From a checkpoint of a small transformer trained on Wikipedia.
Size: 2 heads of 32, MLP 128 SwiGLU, vocabulary 512.
Architecture: rotary positions, no biases in attention or MLP.
Training: a variant of SOAP for these matrices, 116M tokens.
Each number is 50 + 15 x the weight over its row's rms, rounded and kept within 0 to 99. Layers, rows and columns count from 0. The size before them is the row's rms in percent of the matrix's.

# layer 19 attention value, 64x64, rms 0.161, rows 43-63, columns 0-63
070:35 48 43 62 44 78 52 56 34 67 37 93 51 60 64 84 36 60 53 46 48 60 56 64 58 49 28 66 54 45 52 30 46 34 44 70 25 57 33 67 66 39 17 45 46 57 51 51 47 70 56 35 58 82 46 39 66 66 42 37 40 35 49 77
069:61 55 38 43 51 66 48 51 41 18 32 47 61 57 79 23 40 37 63 51 60 76 30 51 37 34 37 67 28 63 67 52 82 63 67 42 35 28 27 64 34 46 44 25 67 39 26 48 55 64 58 42 45 55 45 36 31 49 53 68 62 37 39 29
066:28 60 76 49 66 67 29 44 36 47 51 57 64 35 33 45 54 47 73 58 53 84 38 30 47 76 62 26 69 68 41 60 45 69 65 40 55 58 53 38 71 62 17 52 38 54 70 55 38 81 49 39 38 37 64 43 39 44 56 63 56 53 85 51
053:27 37 41 47 49 41 34 23 48 74 58 53 50 25 72 24 21 60 30 50 44 45 26 49 63 43 42 33 35 56 67 21 49 57 54 64 53 35 30 28 45 57 17 35 29 45 52 84 45 64 46 59 53 60 53 66 67 65 68 55 54 53 42 42
070:39 31 36 06 67 42 45 54 28 79 56 59 34 47 52 36 64 22 38 75 25 29 45 48 38 54 56 48 55 57 41 46 33 61 61 42 87 64 60 47 42 35 47 51 59 55 75 58 48 64 53 45 58 55 32 51 39 48 84 43 52 66 61 30
055:79 52 24 72 57 50 52 55 40 62 38 33 31 43 47 60 83 47 50 52 59 58 82 40 34 37 62 45 42 39 37 53 81 53 50 59 81 86 48 71 71 49 35 73 65 28 65 54 43 38 52 81 53 49 43 33 36 49 45 53 59 56 50 45
057:41 40 42 31 75 40 47 37 44 42 81 58 62 83 60 59 36 44 46 31 68 46 45 32 62 37 60 61 47 50 73 63 63 80 30 65 32 35 38 41 61 44 44 47 27 49 44 34 50 45 61 44 45 37 89 35 58 49 46 44 24 68 25 27
062:61 60 31 23 76 39 55 56 56 62 55 53 23 38 46 75 39 72 60 74 79 91 40 65 45 41 50 48 53 41 55 65 53 37 68 48 29 36 55 55 55 27 63 60 42 41 48 71 33 52 60 42 87 39 45 82 57 40 38 49 48 56 52 52
069:80 37 58 41 50 55 53 59 74 52 73 30 72 62 62 47 19 37 38 29 66 34 47 49 46 70 50 99 60 47 36 55 54 51 58 34 53 64 20 62 62 61 28 50 46 61 36 63 46 44 35 60 31 55 41 61 29 59 49 64 38 33 61 42
058:24 49 45 62 49 01 76 56 48 54 46 73 73 70 53 69 53 35 54 29 74 64 34 43 46 56 55 29 35 37 58 56 54 47 66 62 54 54 34 41 50 53 51 36 37 58 55 44 14 72 38 35 59 42 26 51 73 64 29 39 41 41 49 60
077:79 51 41 38 73 42 63 55 80 36 31 16 17 36 83 54 43 62 57 73 33 31 34 62 45 54 70 44 40 41 77 55 46 62 63 43 54 53 47 44 54 68 33 53 51 52 55 51 45 33 48 48 40 48 76 47 25 57 37 44 57 26 49 24
063:47 39 67 61 42 42 49 38 37 55 41 36 39 71 53 53 67 72 67 26 50 45 72 50 49 36 64 81 59 35 35 57 52 36 35 26 37 25 46 88 79 26 65 43 65 60 41 64 41 57 49 52 78 43 77 44 40 38 56 52 26 58 60 38
069:75 65 35 50 48 39 24 56 61 53 49 59 28 67 65 33 47 64 12 48 55 49 44 39 13 68 38 52 71 58 43 49 80 53 77 42 53 44 52 56 69 46 48 47 40 38 34 28 52 59 89 37 49 30 42 62 49 44 39 54 48 62 21 61
063:58 45 75 35 51 54 68 52 35 47 44 36 42 18 36 45 43 48 57 67 19 50 39 54 55 46 38 57 45 46 28 62 53 72 72 28 33 61 43 57 66 58 43 61 20 11 49 27 30 33 39 63 58 47 33 61 69 53 52 26 73 63 69 45
058:31 52 50 46 78 61 51 28 53 72 39 29 54 53 67 73 36 83 54 22 53 49 35 47 25 33 64 41 43 63 44 47 56 39 42 49 45 46 79 39 75 33 62 62 52 45 45 47 69 51 17 68 59 48 50 51 50 39 77 36 73 38 80 56
054:66 68 61 55 28 46 42 62 49 49 33 58 35 62 38 50 54 48 47 50 54 40 30 38 23 62 39 66 41 51 58 74 68 65 58 35 87 66 38 62 46 41 20 44 46 38 11 48 78 67 47 45 28 53 48 70 66 49 37 45 21 47 28 39
055:51 25 41 60 46 64 61 57 55 84 86 49 87 72 57 78 28 46 44 51 50 59 66 45 13 42 68 56 77 44 31 61 52 50 52 38 37 36 53 65 38 40 56 60 40 37 61 45 48 53 61 32 50 51 60 30 65 62 62 43 68 28 60 40
069:65 37 40 55 45 44 58 55 32 19 28 39 62 37 52 22 56 37 72 63 52 49 51 67 58 65 54 37 58 30 55 48 55 61 68 43 40 56 21 28 36 27 50 84 72 60 51 25 60 44 64 37 38 44 56 60 59 76 56 72 33 72 74 37
062:22 38 41 82 70 49 52 35 37 66 37 65 66 67 43 69 54 55 51 30 54 49 32 64 43 35 28 59 43 29 62 54 28 67 72 51 31 49 69 40 53 64 53 23 33 49 53 54 32 62 64 72 48 31 72 63 78 37 65 70 34 51 44 55
053:37 51 36 67 56 42 39 71 45 50 37 41 70 17 55 46 47 31 20 76 55 77 65 53 45 67 49 57 56 57 60 50 57 37 08 28 39 37 51 49 54 41 15 46 32 30 43 59 51 54 40 45 45 19 39 50 45 50 40 69 68 32 57 71
059:36 39 35 26 39 60 28 72 58 66 74 37 44 55 62 75 45 69 51 56 25 40 46 79 52 53 58 45 39 15 26 54 62 52 70 35 30 67 37 71 53 41 51 21 54 60 51 67 56 34 54 67 52 64 69 56 54 28 48 69 64 70 41 56
# layer 19 attention output (transposed), 64x64, rms 0.372, rows 43-63, columns 0-63
069:76 49 58 40 60 71 40 92 67 20 41 27 49 80 65 48 58 40 44 52 48 45 67 46 49 42 48 52 67 60 38 36 26 41 31 58 41 37 65 48 67 42 66 58 35 07 53 77 52 67 56 35 52 70 62 37 53 37 58 62 58 46 40 44
059:65 62 73 61 71 31 42 66 51 44 60 29 51 62 23 32 55 45 58 42 66 53 20 42 60 73 14 42 67 74 53 35 56 50 44 31 25 52 45 23 17 27 41 38 61 48 51 45 58 69 53 70 53 39 56 41 64 65 42 30 44 41 53 46
069:28 38 33 44 31 57 46 99 44 63 56 57 52 72 66 47 38 28 55 54 66 47 55 46 32 42 51 37 27 48 47 41 40 57 74 43 27 43 52 18 34 66 71 60 40 54 62 39 62 43 61 46 57 54 26 58 29 66 58 46 22 51 40 63
059:49 72 53 40 58 53 44 47 48 59 26 62 60 47 55 69 68 42 71 45 55 54 52 16 38 15 62 69 55 55 49 49 21 82 56 65 43 47 61 22 41 72 54 59 57 58 44 66 58 52 29 78 38 66 56 32 51 49 50 26 55 19 35 30
070:55 70 30 47 64 60 42 47 24 43 29 59 77 36 58 36 55 70 34 41 39 44 50 54 36 54 54 41 20 41 51 65 50 50 35 42 28 50 37 32 32 98 64 50 62 65 43 51 51 35 42 58 49 65 72 72 56 62 65 56 75 27 33 72
052:55 52 23 54 18 51 31 67 27 44 23 42 52 67 24 34 57 42 65 53 52 49 45 69 42 25 28 43 56 49 47 50 56 40 57 53 50 50 30 55 42 55 17 29 46 62 63 58 27 49 78 40 49 26 47 26 45 54 24 75 50 60 43 77
060:57 53 70 39 63 69 30 27 68 62 55 63 73 27 41 72 25 42 62 30 68 45 32 55 34 51 47 53 54 66 61 32 49 54 35 55 59 26 43 53 48 31 76 68 62 54 55 45 59 30 37 40 74 71 31 14 39 52 35 47 27 40 41 38
055:57 34 72 43 52 09 26 49 58 29 50 22 26 54 28 71 49 26 63 60 28 23 39 59 66 50 46 60 57 50 56 41 54 41 56 60 38 27 49 61 27 58 56 58 43 58 75 67 62 63 37 21 49 35 31 56 40 61 48 62 67 36 37 49
067:55 55 24 66 28 38 43 38 68 61 59 44 61 45 34 52 17 69 61 28 67 35 62 49 41 57 64 30 62 46 39 27 41 63 43 54 76 34 83 42 30 27 11 56 43 31 49 36 47 30 39 58 31 41 63 49 54 50 58 35 61 57 48 64
058:33 42 54 52 32 75 56 57 68 60 41 53 46 69 67 63 51 73 53 59 12 61 40 77 38 40 68 81 56 74 52 44 17 45 35 62 51 62 56 64 48 57 30 74 50 58 45 66 60 65 49 55 55 50 16 47 76 42 68 65 35 45 46 41
079:49 51 44 35 28 27 64 06 79 56 52 52 58 63 22 58 52 37 71 46 64 39 52 47 32 60 44 62 40 33 52 50 36 46 22 44 22 76 65 40 29 42 43 35 46 42 59 57 37 58 59 49 54 46 28 65 34 54 35 44 50 21 45 78
062:49 43 69 67 35 57 30 33 72 29 52 07 55 38 34 46 16 69 51 46 54 45 38 75 47 65 44 29 75 37 42 38 55 52 56 59 68 68 55 62 40 53 65 42 43 74 50 36 30 65 78 46 48 59 45 29 59 70 58 43 34 69 54 55
068:67 54 53 79 58 25 38 60 64 67 28 44 43 38 28 43 34 57 49 64 40 33 62 39 68 68 62 51 52 67 67 37 45 37 28 36 49 68 23 23 74 47 52 44 21 56 30 31 45 54 29 68 46 18 38 37 47 69 60 62 46 56 45 57
067:50 48 66 31 22 18 45 68 43 68 43 62 60 19 62 31 57 52 39 60 68 36 70 68 64 69 61 80 18 50 34 26 57 41 73 34 44 57 48 32 35 70 52 68 49 54 60 67 69 39 58 49 47 35 68 41 62 48 52 41 63 62 51 59
061:33 71 81 26 47 45 26 32 52 45 42 33 49 57 45 21 27 55 52 73 54 64 35 49 23 81 68 22 29 30 61 34 51 27 67 42 59 33 48 65 44 54 60 49 70 35 65 60 67 50 46 55 40 62 46 62 44 50 40 59 56 46 62 76
056:54 64 33 69 45 32 58 47 48 40 24 71 48 46 19 39 28 62 31 54 39 55 61 61 55 46 48 41 72 69 71 46 50 50 29 63 39 80 48 30 40 40 34 50 10 20 33 52 56 46 51 51 31 32 50 49 53 50 39 33 12 50 47 55
059:40 40 65 49 35 45 65 80 44 24 73 46 54 58 20 44 44 63 83 42 51 31 45 59 33 33 70 34 49 44 38 51 44 16 48 30 72 34 57 37 48 62 45 52 82 35 48 37 52 59 35 45 39 75 66 48 28 42 57 67 34 53 42 67
064:35 50 51 66 30 48 72 46 43 18 37 57 78 59 74 44 64 51 52 35 60 58 64 56 69 58 54 62 42 18 52 57 39 44 44 57 79 54 34 56 44 30 63 52 49 88 86 36 67 51 72 69 55 29 61 49 49 66 32 33 47 43 43 48
064:44 30 79 37 67 31 50 11 62 53 53 62 71 51 73 52 60 45 58 17 31 67 66 74 40 45 57 55 71 68 44 24 32 55 72 34 53 69 65 33 67 44 59 58 49 39 57 49 56 55 25 44 53 45 50 38 50 50 60 64 24 67 42 35
051:47 40 64 44 33 41 43 75 53 70 62 41 54 48 54 38 59 20 58 32 56 23 73 44 43 65 65 65 63 74 62 98 58 58 40 37 55 46 56 53 42 54 28 34 34 44 50 29 48 58 61 68 24 55 31 52 47 30 50 82 62 55 53 70
064:84 42 63 52 30 44 36 13 38 55 22 35 40 56 40 40 65 45 52 25 80 27 69 45 44 59 52 33 29 42 52 42 43 51 42 65 49 55 38 40 45 44 37 58 50 38 44 76 60 46 49 17 40 70 83 49 45 44 71 45 52 40 61 28
# layer 19 MLP gate, 128x64, rms 0.144, rows 0-22, columns 0-63
102:21 57 93 53 81 47 40 54 50 62 60 53 45 61 58 63 44 62 44 45 49 46 57 54 65 74 48 33 37 35 51 56 32 18 66 48 71 65 44 45 67 60 64 13 63 72 50 79 64 60 47 44 54 63 64 67 25 38 45 61 64 41 42 47
098:35 37 59 50 59 49 35 44 58 58 52 57 22 87 45 56 61 56 60 47 30 31 78 64 57 69 46 13 50 45 38 34 71 40 41 70 52 23 54 63 42 45 45 53 55 29 23 32 67 56 30 53 53 75 42 22 53 34 55 48 47 61 66 74
111:53 52 50 60 30 56 47 37 36 76 76 73 51 62 58 51 80 75 41 50 19 33 59 59 65 22 77 30 43 53 80 48 57 67 55 48 50 63 43 67 58 43 67 38 52 78 55 45 40 30 37 28 47 52 48 63 24 52 38 30 39 36 50 60
096:56 52 72 43 51 69 48 60 40 58 67 54 57 56 54 56 65 54 70 38 41 44 51 67 51 83 59 39 33 29 49 38 47 46 81 43 37 67 54 38 97 64 61 64 76 57 54 51 47 47 79 59 62 16 46 50 35 30 50 36 52 78 70 53
093:45 71 59 54 41 37 38 59 56 65 52 48 61 52 50 64 23 57 43 66 70 39 79 68 56 44 52 42 58 14 80 65 44 75 57 40 39 58 46 85 42 32 37 62 33 68 48 46 67 57 35 42 55 31 37 51 60 44 39 78 41 39 20 74
098:48 31 81 54 65 41 30 43 62 27 64 44 35 33 54 39 52 52 68 49 50 44 67 39 54 67 49 28 36 63 50 60 25 25 64 45 45 60 70 77 78 45 31 39 47 62 25 41 72 68 42 40 82 36 62 70 44 58 41 51 41 25 43 39
099:66 33 54 63 63 61 41 46 23 47 58 68 60 36 30 60 39 65 37 58 54 30 46 54 41 52 39 52 55 52 56 68 25 80 60 24 65 57 19 30 36 64 56 70 55 47 70 37 70 38 53 48 73 52 71 11 67 48 59 29 58 69 42 50
104:46 57 81 35 55 53 29 54 52 43 42 65 50 40 07 48 50 50 42 59 33 46 59 67 43 73 47 31 54 55 64 39 41 40 56 30 53 44 29 09 38 65 77 40 41 71 44 29 37 52 47 20 46 53 63 36 32 41 25 56 55 39 73 58
098:40 46 60 45 59 69 44 67 61 33 64 65 23 53 38 15 71 68 57 75 43 53 72 47 65 59 42 58 57 61 44 42 41 21 50 58 37 75 69 60 41 57 30 52 31 40 61 23 41 36 41 55 66 40 32 74 65 18 64 41 44 64 46 34
103:32 53 37 27 34 58 29 61 73 38 58 49 49 77 51 67 31 61 82 35 57 70 47 65 42 55 66 49 36 36 42 42 65 35 49 29 24 43 53 46 50 44 30 59 46 32 48 53 40 44 63 62 88 63 20 60 42 76 51 32 61 73 61 42
104:68 54 45 50 67 43 40 30 62 61 61 70 47 48 67 71 38 36 68 39 47 37 51 49 47 39 62 15 44 47 40 32 37 56 59 22 39 61 31 27 57 36 54 20 58 79 62 32 55 29 69 42 66 21 69 54 55 33 64 56 34 32 29 42
103:48 65 51 42 52 66 61 49 48 46 59 57 48 58 33 57 75 53 39 49 24 49 73 66 89 57 64 80 56 71 63 32 52 49 45 65 32 44 45 89 52 40 52 37 45 36 58 56 36 48 66 27 39 30 27 48 35 56 66 36 84 48 48 75
099:31 53 44 52 33 35 35 57 14 41 42 47 39 89 61 62 59 39 37 71 41 44 23 69 41 45 46 56 64 47 56 65 45 34 45 45 41 76 51 45 55 89 58 67 50 45 23 48 41 54 49 61 74 45 54 35 52 71 69 50 39 83 70 55
102:45 39 39 45 52 58 65 41 76 53 52 84 57 46 54 55 62 77 43 53 62 44 37 77 47 39 42 54 50 52 26 43 46 40 42 80 22 55 60 09 48 28 67 40 32 57 53 41 49 34 35 78 57 41 79 39 44 58 42 28 73 40 60 59
119:32 22 36 58 45 54 42 22 58 46 56 40 81 45 55 14 42 75 60 53 70 56 51 61 57 64 68 61 50 57 54 64 51 73 46 60 38 35 39 36 50 54 41 52 29 89 47 44 37 53 45 36 60 59 67 77 19 36 64 24 56 48 42 38
089:45 68 59 58 57 47 31 37 47 63 79 50 56 68 58 28 69 38 48 61 43 64 33 54 48 78 43 40 66 48 61 53 14 42 51 31 56 65 50 24 38 27 39 50 24 54 48 51 49 63 70 73 48 52 64 14 39 39 73 19 39 61 52 35
102:97 22 25 45 60 42 50 33 78 48 39 76 53 58 50 56 47 36 51 48 52 54 49 50 69 64 56 47 50 60 36 64 40 51 34 34 39 30 16 49 29 33 77 52 69 66 65 40 37 43 58 50 58 45 77 68 67 55 30 73 50 53 55 50
093:45 53 32 29 37 66 61 49 59 70 59 54 84 46 55 40 46 38 30 31 50 55 42 51 61 67 57 49 58 44 39 43 25 51 45 44 54 32 32 68 45 51 59 79 46 51 16 30 56 18 31 57 43 57 45 55 65 53 56 30 56 59 16 10
105:75 89 44 46 69 78 48 28 65 45 46 69 62 60 30 49 60 56 67 62 43 59 24 58 27 58 71 56 45 49 30 47 60 61 50 47 68 45 56 65 60 44 73 71 39 63 39 75 46 53 85 70 43 25 43 52 38 36 71 55 60 54 44 46
107:43 52 38 71 56 11 62 48 56 45 39 66 44 50 44 50 71 54 54 50 31 55 32 67 67 48 59 42 46 73 35 26 40 79 72 19 48 56 58 47 22 79 58 48 54 45 39 30 53 43 50 38 35 57 47 21 46 19 46 70 36 33 44 33
107:44 37 53 51 68 15 59 43 45 51 20 44 60 59 49 36 47 55 83 39 76 60 29 50 56 64 40 47 50 68 50 50 27 37 76 34 53 20 65 61 44 70 73 53 46 54 70 41 38 60 48 30 54 21 53 37 57 57 50 70 67 60 19 32
098:48 29 51 33 72 65 73 50 55 68 47 21 53 56 29 45 44 56 54 47 57 31 75 26 28 79 56 45 74 50 50 40 44 43 57 32 49 54 53 57 68 65 33 71 62 35 37 40 35 30 54 22 36 59 53 49 11 51 17 38 46 51 43 48
092:51 34 42 23 22 43 91 44 49 65 48 50 44 38 48 56 22 52 42 57 52 25 34 39 44 48 49 70 70 53 76 50 40 22 38 27 34 37 65 70 28 73 52 63 59 40 54 31 37 37 41 57 35 54 69 74 59 49 57 37 60 67 64 43
# layer 19 MLP up, 128x64, rms 0.145, rows 0-21, columns 0-63
107:56 30 83 68 33 82 28 45 20 49 50 45 67 65 55 71 46 57 63 19 62 32 44 37 59 58 42 14 77 46 60 46 45 50 21 34 41 48 60 48 69 35 59 57 44 46 56 37 66 45 56 42 38 60 64 39 44 56 55 28 58 33 47 67
104:39 29 41 30 42 48 26 21 34 63 23 58 68 48 36 15 61 42 22 71 29 53 34 58 50 55 41 48 63 33 60 53 46 58 40 58 47 44 41 58 30 67 35 66 39 40 47 40 53 80 45 61 30 24 49 38 66 36 47 26 44 52 27 63
100:53 41 59 51 55 52 48 24 61 36 42 31 53 71 52 58 62 47 55 35 49 76 33 82 21 37 51 54 56 76 61 47 33 55 65 39 79 45 48 57 73 43 63 62 49 77 35 47 56 34 32 26 46 58 72 45 36 37 47 71 16 22 54 44
112:48 71 70 19 46 58 55 59 47 33 33 45 48 55 53 56 50 36 59 45 54 52 63 41 57 52 47 54 87 71 47 57 59 39 00 35 63 40 30 57 46 26 38 26 35 51 52 71 70 34 39 56 38 41 61 55 25 56 65 50 14 43 51 55
092:85 78 47 30 51 50 59 73 38 45 53 32 55 32 60 53 44 53 32 90 41 50 45 14 59 65 49 58 29 60 48 53 43 37 55 56 52 69 38 52 46 33 48 56 76 68 29 28 84 48 55 33 67 43 49 44 46 41 64 33 48 59 64 33
093:57 57 58 52 40 36 30 56 49 55 53 40 22 66 48 70 26 81 45 41 34 33 39 56 24 41 47 24 45 57 40 40 64 69 49 43 30 58 33 47 38 57 47 75 41 68 51 78 55 43 84 61 68 48 48 45 61 65 56 21 70 66 79 51
094:33 53 42 29 19 43 33 71 80 55 38 27 64 42 47 58 57 42 40 57 59 44 41 35 59 78 58 41 55 80 93 47 44 60 13 32 51 27 57 70 46 47 50 38 50 41 36 68 35 48 73 54 40 51 31 71 57 55 49 56 43 41 54 41
106:30 60 69 39 54 48 41 66 50 42 47 48 51 41 52 38 51 30 42 58 56 33 21 76 82 50 39 59 34 76 33 50 41 83 38 68 50 51 19 48 61 75 71 24 34 65 29 52 49 32 65 41 64 57 41 39 31 49 41 66 77 46 50 50
107:42 37 29 27 39 36 30 56 38 41 59 24 64 58 66 31 76 43 50 73 47 56 62 60 54 57 75 39 70 25 65 60 35 38 46 66 57 37 78 32 30 42 29 30 42 56 41 45 52 34 24 60 50 70 63 57 56 47 68 83 32 48 57 47
103:80 36 73 59 73 64 31 59 22 58 33 55 57 75 38 50 50 54 50 40 65 62 51 60 54 41 51 66 41 47 42 55 48 68 56 38 81 68 45 43 48 45 47 52 31 42 72 46 31 36 61 29 50 75 46 33 84 71 55 53 51 43 72 87
096:33 73 35 51 58 44 43 65 57 31 48 58 29 57 42 34 67 55 42 59 57 66 66 41 87 63 41 52 53 33 35 39 67 32 84 47 62 47 69 61 69 81 60 59 47 47 69 59 48 50 40 59 37 57 17 28 32 63 44 15 57 58 57 60
102:50 38 57 47 64 41 64 45 43 36 77 64 43 60 41 31 62 41 60 51 53 72 48 50 18 54 72 61 57 26 45 68 39 52 60 58 44 52 47 07 56 57 53 26 58 80 81 48 54 58 54 47 18 40 69 57 56 61 63 63 23 23 55 45
091:36 70 41 47 47 50 45 64 68 52 49 36 47 46 61 52 60 22 55 33 38 51 48 76 49 37 61 49 75 46 32 32 50 54 38 53 90 58 47 48 37 48 58 32 39 49 40 51 74 62 69 34 51 77 71 70 38 99 36 36 56 48 67 57
097:22 67 62 63 35 50 44 47 65 29 39 16 34 34 59 48 75 62 52 62 63 23 63 48 63 37 65 47 35 50 35 56 67 50 50 57 42 58 66 60 65 37 66 74 43 68 71 65 34 60 37 57 69 53 62 73 48 65 82 75 43 30 53 59
100:30 51 49 53 42 62 58 58 38 51 54 62 36 61 50 24 36 37 41 60 35 58 56 43 41 42 83 82 44 38 39 31 59 30 42 58 59 46 59 73 37 49 67 36 88 41 78 34 58 41 78 62 54 62 76 14 47 52 49 34 33 53 54 42
099:67 59 47 59 55 57 42 48 54 48 44 31 50 30 42 68 27 48 55 35 25 52 47 73 29 33 49 61 47 73 52 36 61 67 62 38 66 53 58 60 33 38 86 37 65 45 50 32 71 73 31 63 62 45 23 51 63 60 20 27 61 48 72 76
090:49 61 65 23 50 27 22 63 58 43 49 31 39 28 47 51 83 57 57 36 35 54 78 65 58 51 07 48 34 44 55 67 39 45 39 42 56 59 64 43 58 62 56 45 75 52 38 61 52 53 61 61 43 46 44 29 25 40 48 95 44 50 41 43
101:58 31 39 51 70 45 26 56 54 41 64 34 77 42 55 32 37 38 26 37 23 53 46 34 24 59 50 42 19 36 47 75 44 78 48 43 42 64 48 62 28 52 36 34 57 76 77 45 28 39 30 64 60 62 45 27 39 39 68 55 61 44 59 55
104:73 46 69 54 28 50 40 60 71 52 76 59 78 81 36 62 46 61 39 59 54 30 57 47 46 47 35 83 21 38 64 85 52 62 36 41 58 53 34 58 79 50 51 38 60 62 41 41 39 64 59 49 57 82 47 57 73 67 48 62 45 43 36 45
104:43 29 42 81 54 63 33 37 78 34 49 50 55 50 50 33 67 71 40 27 28 43 34 40 62 27 38 44 18 58 40 44 76 70 70 51 43 65 48 45 53 51 62 51 53 34 67 63 42 28 57 65 53 55 50 35 47 60 43 18 48 80 55 77
097:44 54 31 27 25 69 38 31 62 46 73 47 33 39 63 36 27 46 32 46 58 76 45 34 42 61 23 27 25 35 51 12 60 31 55 49 56 60 53 75 46 63 65 58 58 72 53 65 37 51 53 77 69 57 53 42 57 57 44 37 33 65 57 57
095:72 48 36 47 39 55 30 33 34 47 54 28 71 58 69 40 57 59 49 49 35 72 50 06 84 80 62 69 46 56 45 36 29 46 55 43 52 65 67 56 57 31 37 67 41 53 56 53 54 28 53 57 70 50 72 37 67 47 20 57 31 62 43 41
# layer 19 MLP down (transposed), 128x64, rms 0.223, rows 0-21, columns 0-63
099:40 50 35 50 70 50 57 18 53 72 83 62 27 42 37 55 47 46 31 47 54 64 62 44 46 81 45 54 67 63 47 28 52 69 44 56 52 50 40 19 52 28 14 18 49 66 48 46 50 41 34 49 58 30 53 38 32 43 66 29 71 45 40 38
100:53 76 37 40 45 44 49 54 46 69 80 55 59 31 46 32 72 74 82 54 48 68 64 67 58 47 48 43 59 26 79 44 33 64 50 39 58 46 59 48 43 47 47 56 46 68 53 66 40 21 45 63 19 27 21 33 40 21 38 50 37 58 58 36
103:42 32 39 77 69 54 42 27 61 75 54 27 24 41 39 48 63 44 40 67 63 55 48 80 42 47 52 56 55 57 60 40 36 44 43 37 44 70 43 63 53 42 20 42 52 32 52 70 56 60 10 60 41 30 72 49 84 51 34 54 33 67 57 31
115:48 61 40 48 66 33 30 00 49 48 54 40 63 41 34 61 63 37 61 67 68 45 57 49 42 74 63 49 33 58 39 32 58 60 23 27 71 52 37 33 52 72 81 25 28 54 61 46 48 61 40 62 51 50 38 49 68 64 54 76 38 55 41 66
095:51 63 63 72 19 46 56 24 66 30 38 57 30 56 50 57 51 46 65 66 53 72 63 72 50 76 55 63 66 53 70 77 57 37 52 25 50 43 24 78 53 37 36 42 38 70 56 30 19 65 46 56 31 42 42 30 37 48 39 45 65 55 61 57
092:69 21 56 55 58 66 62 24 47 53 38 41 39 53 26 55 66 44 63 64 29 75 53 52 61 67 46 63 11 60 69 48 53 46 35 26 44 50 51 38 78 54 28 74 36 51 29 43 48 23 35 74 48 61 40 59 38 44 26 53 29 41 52 49
099:68 50 85 39 25 54 45 33 54 48 53 50 31 60 49 49 57 30 63 41 41 43 59 60 51 52 50 48 57 60 23 61 69 55 51 28 39 72 71 41 42 51 77 27 21 41 25 56 17 42 30 28 34 70 56 54 46 46 57 64 48 81 51 29
105:40 50 59 52 44 43 59 69 85 40 56 64 50 50 57 72 45 69 50 13 18 61 49 59 80 50 81 67 49 43 47 75 73 48 58 64 59 48 70 73 54 56 40 52 63 43 39 52 54 38 52 25 43 42 84 57 64 55 66 46 30 46 60 68
099:67 16 47 62 31 32 60 46 67 22 53 76 44 61 48 31 53 45 48 46 73 40 34 23 72 32 53 54 62 43 46 62 42 31 49 43 50 25 25 10 36 49 60 54 63 59 54 47 63 32 76 53 62 37 50 45 71 45 41 64 65 27 51 55
100:47 69 54 62 51 71 61 51 18 68 58 42 72 47 68 60 73 64 49 44 64 41 49 32 33 25 38 58 51 56 50 71 47 59 37 57 19 65 40 46 47 83 48 35 83 37 39 63 43 68 35 45 51 17 56 37 33 57 71 39 28 50 56 62
097:49 61 60 43 72 22 40 41 45 26 37 77 33 63 56 72 45 42 63 18 22 56 58 29 57 44 63 36 52 39 72 30 53 59 44 51 55 46 59 27 67 21 71 33 50 74 50 38 60 38 59 25 51 63 37 38 37 56 71 33 43 62 54 59
103:57 70 64 55 62 68 36 37 42 53 16 47 54 54 66 65 63 63 31 70 77 59 76 46 42 43 70 44 42 32 70 29 72 48 58 43 60 68 41 95 42 82 47 46 72 41 41 68 44 50 39 50 57 40 54 67 46 59 50 35 71 61 43 45
098:49 43 55 39 40 74 38 47 52 43 51 39 57 51 64 70 67 43 54 21 23 57 60 37 48 41 39 43 57 47 22 27 21 37 67 56 83 17 45 33 46 06 43 55 47 55 48 50 43 67 54 60 25 45 40 71 67 46 44 44 76 51 42 52
103:47 56 45 41 47 53 55 56 81 53 62 50 51 50 41 43 46 53 53 53 16 48 50 54 32 28 31 38 32 65 24 61 29 66 34 41 52 37 48 74 34 38 75 53 30 69 58 72 63 45 42 53 61 41 70 39 46 79 25 69 78 48 52 86
093:54 45 51 34 73 87 40 33 63 56 32 51 48 54 37 50 25 69 42 47 25 52 76 35 37 42 38 32 43 46 42 45 71 33 25 39 40 79 69 48 41 45 76 34 72 45 59 44 65 51 58 67 85 43 48 17 51 51 45 42 49 51 61 43
096:30 57 46 41 33 40 81 37 47 61 51 68 28 60 26 43 80 42 36 55 53 64 55 32 42 79 52 30 47 62 38 56 35 57 30 35 40 42 60 28 66 61 49 64 35 36 73 82 52 46 83 33 60 53 36 46 58 57 59 66 57 58 71 69
093:33 54 63 52 46 39 37 90 45 56 44 39 33 20 31 57 62 73 36 71 67 60 59 46 50 42 76 22 47 31 63 73 59 40 45 60 65 71 56 54 58 77 55 69 23 77 44 63 55 42 46 52 48 51 79 34 32 45 51 59 36 47 59 48
095:62 41 67 54 74 72 94 50 54 70 34 54 49 63 51 62 63 62 32 58 46 26 65 54 55 42 41 40 35 45 79 15 57 57 50 67 50 56 48 41 54 44 54 54 47 44 14 35 37 43 37 56 20 62 33 45 72 45 56 37 26 53 38 35
100:45 48 55 49 52 10 58 72 48 36 62 33 39 60 31 36 43 39 29 58 37 34 22 52 50 46 42 61 86 27 77 56 63 39 56 66 26 72 43 50 33 48 31 32 43 60 26 58 62 52 36 50 39 40 68 36 55 34 47 33 37 69 47 29
096:52 50 19 46 43 39 49 23 59 60 54 78 75 37 46 60 30 50 43 54 57 70 73 56 44 62 55 60 42 35 61 74 57 42 31 56 64 34 34 73 79 56 45 55 49 73 46 49 56 50 30 26 70 70 46 34 65 62 58 88 36 33 33 47
101:55 11 54 48 49 31 39 32 67 36 55 68 39 61 53 60 30 53 41 70 42 58 61 70 53 41 75 65 69 41 58 53 51 40 52 37 47 62 53 31 33 34 35 59 57 57 71 48 61 29 51 49 67 12 53 40 42 50 46 32 76 91 64 65
095:41 31 49 47 70 73 29 60 57 42 32 70 52 32 58 64 50 36 42 56 47 22 64 62 40 49 44 57 58 49 51 35 31 80 48 48 33 38 61 63 32 60 38 40 27 38 92 66 62 44 73 44 44 35 25 35 22 66 30 60 55 38 37 59